Each number is 500 + 40 x the weight over its row's rms, rounded and kept within 0 to 999. Layers, rows and columns count from 0. Numbers have three digits each. The size before them is the row's rms in percent of the matrix's.

# up: layer 2 MLP up, 2048x512, rms 0.0977, rows 1172-1196, columns 384-511
# down: layer 2 MLP down (transposed), 2048x512, rms 0.0936, rows 1172-1195, columns 384-511
up1172 105:512530502525484504528551496481494561595475553508495528468509525525598542419483519574481590449500449460407550508470470459540493544528497449452492415513484526449544397513428498565486520507550503477516470391512593471519512482510461532476436534484501511468474506469432538440453503504475480486479457514527480485489532494498502503494561542559493457465433497493542498483461433491517477490443
down1172 103:528546549500531441506450568464483513473493375456508494533532564510480444520485470484492506461561575455466502503514502442551469462466465468470519444518544513515539450501535491447459492441465528458469496493519584454486505502518437472491496523438564543478497495515495425494504431542524472441514492505502448463441448523474451472513524574535505442560518513481531496513527480466506487432548
up1173 090:439522550574473497505449481446526528470565437507594485506537411566528480540476511580512493493524538568477510427565492456480532532481557529474508554542555435415582519434486468494505523535497518488567506520484495486532509521492463471420458546448524493494436459552487510481501462484508481466489406481489517608538548482490543501537502506500519492529461502500539450466444508488521586485575
down1173 097:511469464564418442501462531557471537510449514518481472463541475493478509501446538528533458570533492568546492444493544479525481522418462522457551496464436504526494478573457483487553470553518530538562468460441493511535419498503522497504499485483462444531485478496535518516381541521543522555467467585471521526527506490501495436569421486507503517512515483505493511525472500463588501555481
up1174 103:465452442504524548482514471506471465531466407555438433540500474548519496504457521504388548473516524515532501536483500480441509532569516500461441492470494479502468465537470491539475478491537513519520446517525483501521464401485474545424498514485500484508508546527513471436487452485510498532478445467506579491559560500500458465454544470563504528450520520562486468470520515489492521502526
down1174 101:487550447522567490568518485446467424442521529538427549544553440509496537505530470461441523528467503525503494578508502506557498508525532534483562536472510516503435445527455509512471490524508445401455539456522469488494610486509522524516479469426536467517507463555462531523441495472497511592416493477465505432581527520528467502586467456546526558463456486509500497513484486489520478479566
up1175 108:506520490476559522495511492506569609481441523439497608517538474528528497456475471523496425529517505562516423469531467456472558453524490525536539455480460470498500466455485513588517430469502479530494444504460468423520501541511448549460506467517478535564489474476534425529512476508468488549444527548522466477482461436474502440442523526558515460508373477510486489465543599456451528473482
down1175 105:583529498535543472511504540472543529498489496486544565467496465554390516535517476490546513506565449491496536510500482558552485522462564560514536526525454466530503486474442501545454380523445471453462515568438514443501478559479482520495498503525497485464477507490498450508459450517476497530490568525468422471514506482535455512454564502437500506497432478518566523508489519454455480478462
up1176 103:455510464515551505472483528557561521527417511541467550443579454536500530487469518474512456504527520439606475473517530518459512523526453506485464466533523492504475562546409548493483489561524459485493526505458533548529481492468495485394527569488476480430502427466539492523466463515469483513544482546493483491562527444543529525504481478491473518485528538485506475440454497492564532513530
down1176 102:472496550495543495448434505499484466516410512533554578497508506600486500497479500526463481494507499440504520455497530491491516502480524494484516584424570470455526475476485500509461474602507494522503519479466501556488503497462531439495560445463538479502499520561477483500561429493539420593460512519554455433512476486546527436553504533435547456489437425526473534512469497485522407509571
up1177 102:546531523495481524514574507449476533523457530514491457455489458564509502436493541412485485581516524442488422412463468461500562520523547536483500500513475518453573492515536458406485490489532559487473506451504534506567436483537578484496440519546577470454451538501478539474566532437481539503499512510500541450559475488511502528446531557479513524529516446488471454474518452508506475451535
down1177 098:515589520522531493451551484433476495501464483530541522496489450547497453500440555456529437542533553526437528450494499539517531538585465509534590437469428492462502532523511426470479419467537503538491489472482539507469522467498470543490508500539508469483491494539534469498470472553552497511502491447519486527504446515450519552479520548487504458491520495542466423510489458510457490532443
up1178 100:493531497574494512512581537363449483522488463493545504489531469541547420416451522482466515524533473435509506479499535507457422429485466454500511501492479464446531498570486453415576481518480555438541580515476522499532553456496512516463490472433550466534504509577450512461550517557600494457511545505562518551490513562518493523552515486492532488575511545489502539521566520509564419414525
down1178 101:441514507483466497502519452484473505448446542492526503463531624519475517491489494462529520556470499497507544459477428476487556468494496541542562505542457475504557517536548580509481540544479481454484544514521573475528580502454463487521483460402444408520434498461468518492466512476532510472546478500453520537506448559528475453545581568538502537523506481442459476574486467481498448461489
up1179 096:433480487519540409561515466442479542557479553417542523417556488467488465485538483521516458494499540521490493529435502535531472462487497515497501444535543540491560442534409429474479471499511500483542537501485363461453494475555465517483558554546464512502473515439526519544545510455586455452540600463470486479560545451505556480496507486524462533483508500459427510511558559615489430495496
down1179 089:449481476534474514538499475468505491475440523526477505495441571508511586486537549517528488487511454503444541542491529509552512505506539533447456529462562503480443541477486447594470563513506523528522500507505548501436552413514501574501530516508504565455518457501462441495506583489450531461548466482484463573491596486526507526423535494505512450455493559563397501513467544477524513585589
up1180 092:570536521516442473490438494511479470548484472525562468514477489454460578473495583469422450482564431484513483561519532473461521462556502517575451484477517538559517514513525506515522438511464500478596535503512502556456498466486479476466507591464530514469482507453491518550442503484511502498440447521457538434494518489524507517523478449508534507565550508475506435563546448568428523445407
down1180 098:478504514474568526528532513566416429487506513460541492536540550516510469496484535493500459475542547505529516553508558504548538455447472508474455497460546617500500522497529541452508468540530513567537536508543480553476481494548487493477520509434479517508563536477406485557551500535513555497478512554490450504517520516564577529514471475471548491556481544550499516536523604494486582413478
up1181 104:554548464505460446505555512478524481438538545499490444458523467545459471482551522445515488418452626516448460397477507611520467524528484552508415475485510509480522472450458489514504549493470501577531563499507491485519524479441509557500517467478555511486541473488514475491575483551529511440472519474507505437550547498534443517550503487486462534528555530443540567429517500438516485477439
down1181 108:515472453457499529529472484457556476574428446542426490478577508558524477528505510586513494522512525512461468482483493566578509489468483512465508471515509472478580505556496521520530515471502556588575460433519541513511487498446490555455466527539567486504547525478501593514485450486486418538466453436527497482442531539438459497493417578465510474590579481535486528478530458469435435503476
up1182 087:518576448464533555561580418445592450525485457442467509500468404503527534491530529433577425459407494472503519455534519476519470506498507502491488453548558432523521539476478484590509545458452491474480490497579504525469486407542493458505570566436473454506415490463507483518530510422457566452568515538474552497578477480504411448539486577556572509452493539524428472505515478528461505569496
down1182 085:540506544532560469489482568518483528425525526505553535487573547549472528511434492516552469553515483525494482446503510565508490444536492471541495453489506542497484531499485474406475467548489499523580523495470529461549485481537517533544438471491538570528477532495569495441472550507516442509464521404525450511444466480550574540463489518445472514510456434468528589442499525502463471463452
up1183 100:443529513481510524500478532470540455461536525535450502544483539499539465444413530534505492480524503502510504500484492498470512529585486527501518558481538532478494533506508519471520448446488428461535451540535492505456497518496453498522445565485505551522493487460505532517483511533487517569516511523545506496644506610545531538413464542473520525484556515498514490490524454501478558522478
down1183 100:502505457439479443507583516497480496512481460454368463519517499501486501505477473444557512531523534488469518591580486506486507476524503534511527533517512483532477463451549504566447547492527497513462497499438393513476559583428483546534519509469489517446485495508506516495470454500499540491490527554562469495521492591516512571466569538536507531482567467484499481437568497498536507507529
up1184 103:560437485499474481515512537461563526462487569404473517517525406470486456518462525514472442433583505508450517478501549491500482460492464497486481575477484581420441508504534546542495455488490483446448532464483496525521518492494511503539516528537545459517536523594485462516505472480529544530547530502477503518459520435451434513529513531428564465483490404449488499446538563414497466510478
down1184 102:513516458508473522541524524529580494449498493479502513542447452469467530471499414525489442484450504580493548553531538508524487504459524528448461460446439469544527469440418561550482519550547491524512505486487489417404518493551491484512512478553563500541511512530451470521487563557468494506482515479477475466529451513512474528465488495542451484496454432533570469533491511490533441447470
up1185 098:471450552505503561552521482436473526499469514545519452490493535499466487506498486513512526519533429409541579546499522484535525561515538521440561498514473453519538473462448509460471551464516573547534507489488464484501537430540507482544462491521478527521452538607508453480531500451505537453484487515501529488459529475493505510443523459446581457502513441560488517515477619582525459538490
down1185 097:530529548421347493464473452483541505520521478500472497442519530537419527495535530539491474498524518494490465497518523493567460525463530484510513492449521440467500510501508478534516517526498523495472464549484541510564477482515477555444571542519538490516477567520560475501476499579504586528506437475485414517482543466518489583498467507519487454520516501511504506465529484479547543465536
up1186 102:495489438490485495487523470523517418563476472494508562495447475490511548481488478487527537531494511555518521522515576484456548472434489526563526452446530541506547424484441481522448536551529542481515497488565491432498430483487489468498477559543491496514428468529487513538497518453560496485495609474422533538484485538540455445441570576497499474573494542593475466541448465520508536569516
down1186 101:586526438514549472537477423576503540450463524512453496528515554511434497522464458545513530511484591598514474480486467511537448520435502490428519526454533418495467539421509569534483463457505512475467514525519501455566552481508475483490559454546539545492436443526475565494577541520505505446496582474521468509441482513465488500481542477455461489462521524527525505552459511516566502538495
up1187 105:503461517528490512498529563507509529546538445474548405447454481523492462506515499484508512470535500527626485474472442554525462450524561471468574518452506450494421516440520500555521469416522469486509507413477491460568530480509480534549499437537432564515506442440585491532484473517430506497569462603529486470512556452467488536435523484482526553516504482516472512517503478521553527557463
down1187 102:455562524505485438522529469500479478524510415564526460454462485538490481492468524508606509561437431537511543565512545484508546450497453533500530518508535505473477427514421509556490492472521458451542526524542490491473508460552536457497451451457528460572544560461418496551512493460520502506477487554521506463475553477479428500523531434515499509492587488538467514472505476495488565541557
up1188 098:503522579505442492575519526473473464553516564502540500554488424467554456521436447585432534515503548546606511448524506519512486507528515501548492427457454565534508527556483477492415529566460513508532511492516503532485545466495514493464425542460429496478493554500492611495465490455546502524521522491512476557529498514508456430514490506543568375519511486508427492496466465515510505463467
down1188 100:462505443526448533559520504538450515474513474564544513458504553458427543481499444515589499473504454474419406568527574494421530444511518481491437506475516484561521588519454505564466466547482503489430497525541488495479463539496532379520507496477532491490554528440476436439503522509456494485497488450494485538500487506521496534496480419500450555372414591511511488465582459533529523480529
up1189 105:549522417540484446540502521551453495536513460563598431515472502495445521488527484492499482566518475497507504493536427522455534500541563504446484511501524491508515458476444519519499485507539486558509479483536502554473468531516532446538500547518562543542503498552503490489465474497464532470577464533531546401466527455483577569515551462539494476559496521494482516506510467469473544475490
down1189 106:538478479517591508512419528479435476466468468500545495542429507449502459460438477452528542495535552493447509546535510490465436594468497521488507561477499540519545495464503487498459427500536501549491439445526505502506450500585588458474552521521522372458524489517492443432477514505476526427515520542492550552426518491483522528506590497459463449419465477492478500418473460512483496523456
up1190 114:528508497436521542495542516564542505528474478528555574423527509500500514594476502556562527501473487529507472508539509405513509477476514465428460470481545543463516491509542490522535445500635439495467434538546494429496490472527475518498496529534550512496499448553570544575527489478534518495525597438483485561503535413539570550488554556508566534550460529487437501500553454448443484524489
down1190 101:447463480549482526514528472533486494521514470467373609558452498513463506532507474435639440491544534554535478463450458542565552511427456442441509551428478459473498417514459515511571515564555460606581477479500464553479524551513443509468580479436521486420493508516482512447392385537509497556521536463521505483505490434481512504520458562461527564540477571537457495509507462516514543505552
up1191 079:500569516512506517392581447485535495585614433508503524420461510403499412540511534485509479465464546463519504542458515460518463456523465473450378533498484490482510521496423453483456534522554517538546557497526493496532514438498522458475461563456478538514474554546495544500435453455585485513509532472480420517452561481497544412535510592538493527548485397510462543559471492544433499514448
down1191 088:500415392482487471509529507545555490493483456491482492507525517437583470453493522556557477504484516513480484519533524476525468490456471502478540533579443530484471522512447539479402566452508524535469492480524541516528598436482499436531513533490456508496497551433464523498482551482491567477505461470531459477515475475492528501560483424495523499573504500541502432458508448466471550491455
up1192 099:499535458492518524460512462486531515547498511466539497547507548498538495544494489481504508428488464560470556503450461486473452452515492457413532486528568500489554568490481625482545454554500494448536460369516492544564565479465544445543436447469497507420464433443491479481473506464505582444536511529538512463491508438522447484434504570546487473543480562447556576485546485425516564475446
down1192 097:455469445564444523480455492564522474483536543465453542498509531482605456451521389570507471567501543439422463547416521481541480494494506487522566430493492521473493506518475506521492495473481528457450501436490548503475538527518521478553432545493546480523457479474510528553432503505511522454475541530493504453518468491491497580472536528485503502490561552550532498484571511501497518521517
up1193 094:498496515398467480517387527447452501496426487425516455491417486512501516498474506594508436522537505480435579420499453581514449508542589503438455501495513479505442526492483558519496477443515481547502461483476490584477530492499571503512481512477421480480556569560544541509459497495517504537449580497499460510550491559481486509427465504523432560535459508497467537530507488550502434493520
down1193 087:523429494521584523588493480492473462485528489489493570473484493511561515507513492503504555507494498522558479484445482575593473459486505552513598438487449504468502408521588498546501493505563447483524505500557497492497515408532503482512486424463488503506502561415466541432564540545504487565502515524492520453404501499546499483513511558409444479489510482530532519474500474588478434464505
up1194 085:529530435523538552522589498492497501518491555529511482518431445464575512419542484565441559458473513556552502495576498480506477512461430435562488561515431520530468526497467503535473506540442444518400479514527498507564510533520514510502555506484465484507475529525515497462485473428491497447516480508559447527522524538573451472442502514504507516482506520521467505443536496517486573400522
down1194 088:486513515411411482561531499483504482476448471433522451561431504470532539521570547486459497551465504503465531458519500476507483437440450449471482517462395466511528484461462502437524509514538573475433459463449464502495464492520462459437520551458551448507486503586518509607455527512472479454513454489517499453523475511504531506539511541433459473532460447464427493410497519458548458467484
up1195 108:428472482509535458439475513443500478451518520478497474484577505524490464528478502515483584491508457482523475479468531504505481442538525486501468536450536510492546500507574503560505505557549514512506490518491495519539504457514484566475527551532489496500466477510489498469483518480508492464477438421553514552492434445492539471540475462489576500482609478570592422568512500573480485501538
down1195 106:445492528473587451482474509455515398466592453507483494495481555477529483389498483492546535478467507484442454521511539498501487457481520513561502484488494476459505508483510529448502449512481456525522522611558557518533422563457517558441577451525491510515471493560469442509514467518490527453477542487471499508550549485453480496493502507568493485387505487530492537494491432483538566492487
up1196 096:470456503556594502490514490459520534498461494501514617505504500503472522425576557524507522435452480506553479522487507488417437478531518501528526441453519446418450482445485505556564544583495503428457550479513460510556520482527523460497508503521490489418471495501468438479596528464503520479477475550544488481512520496547508444555552497526501442446488519456489417577527455522489520519486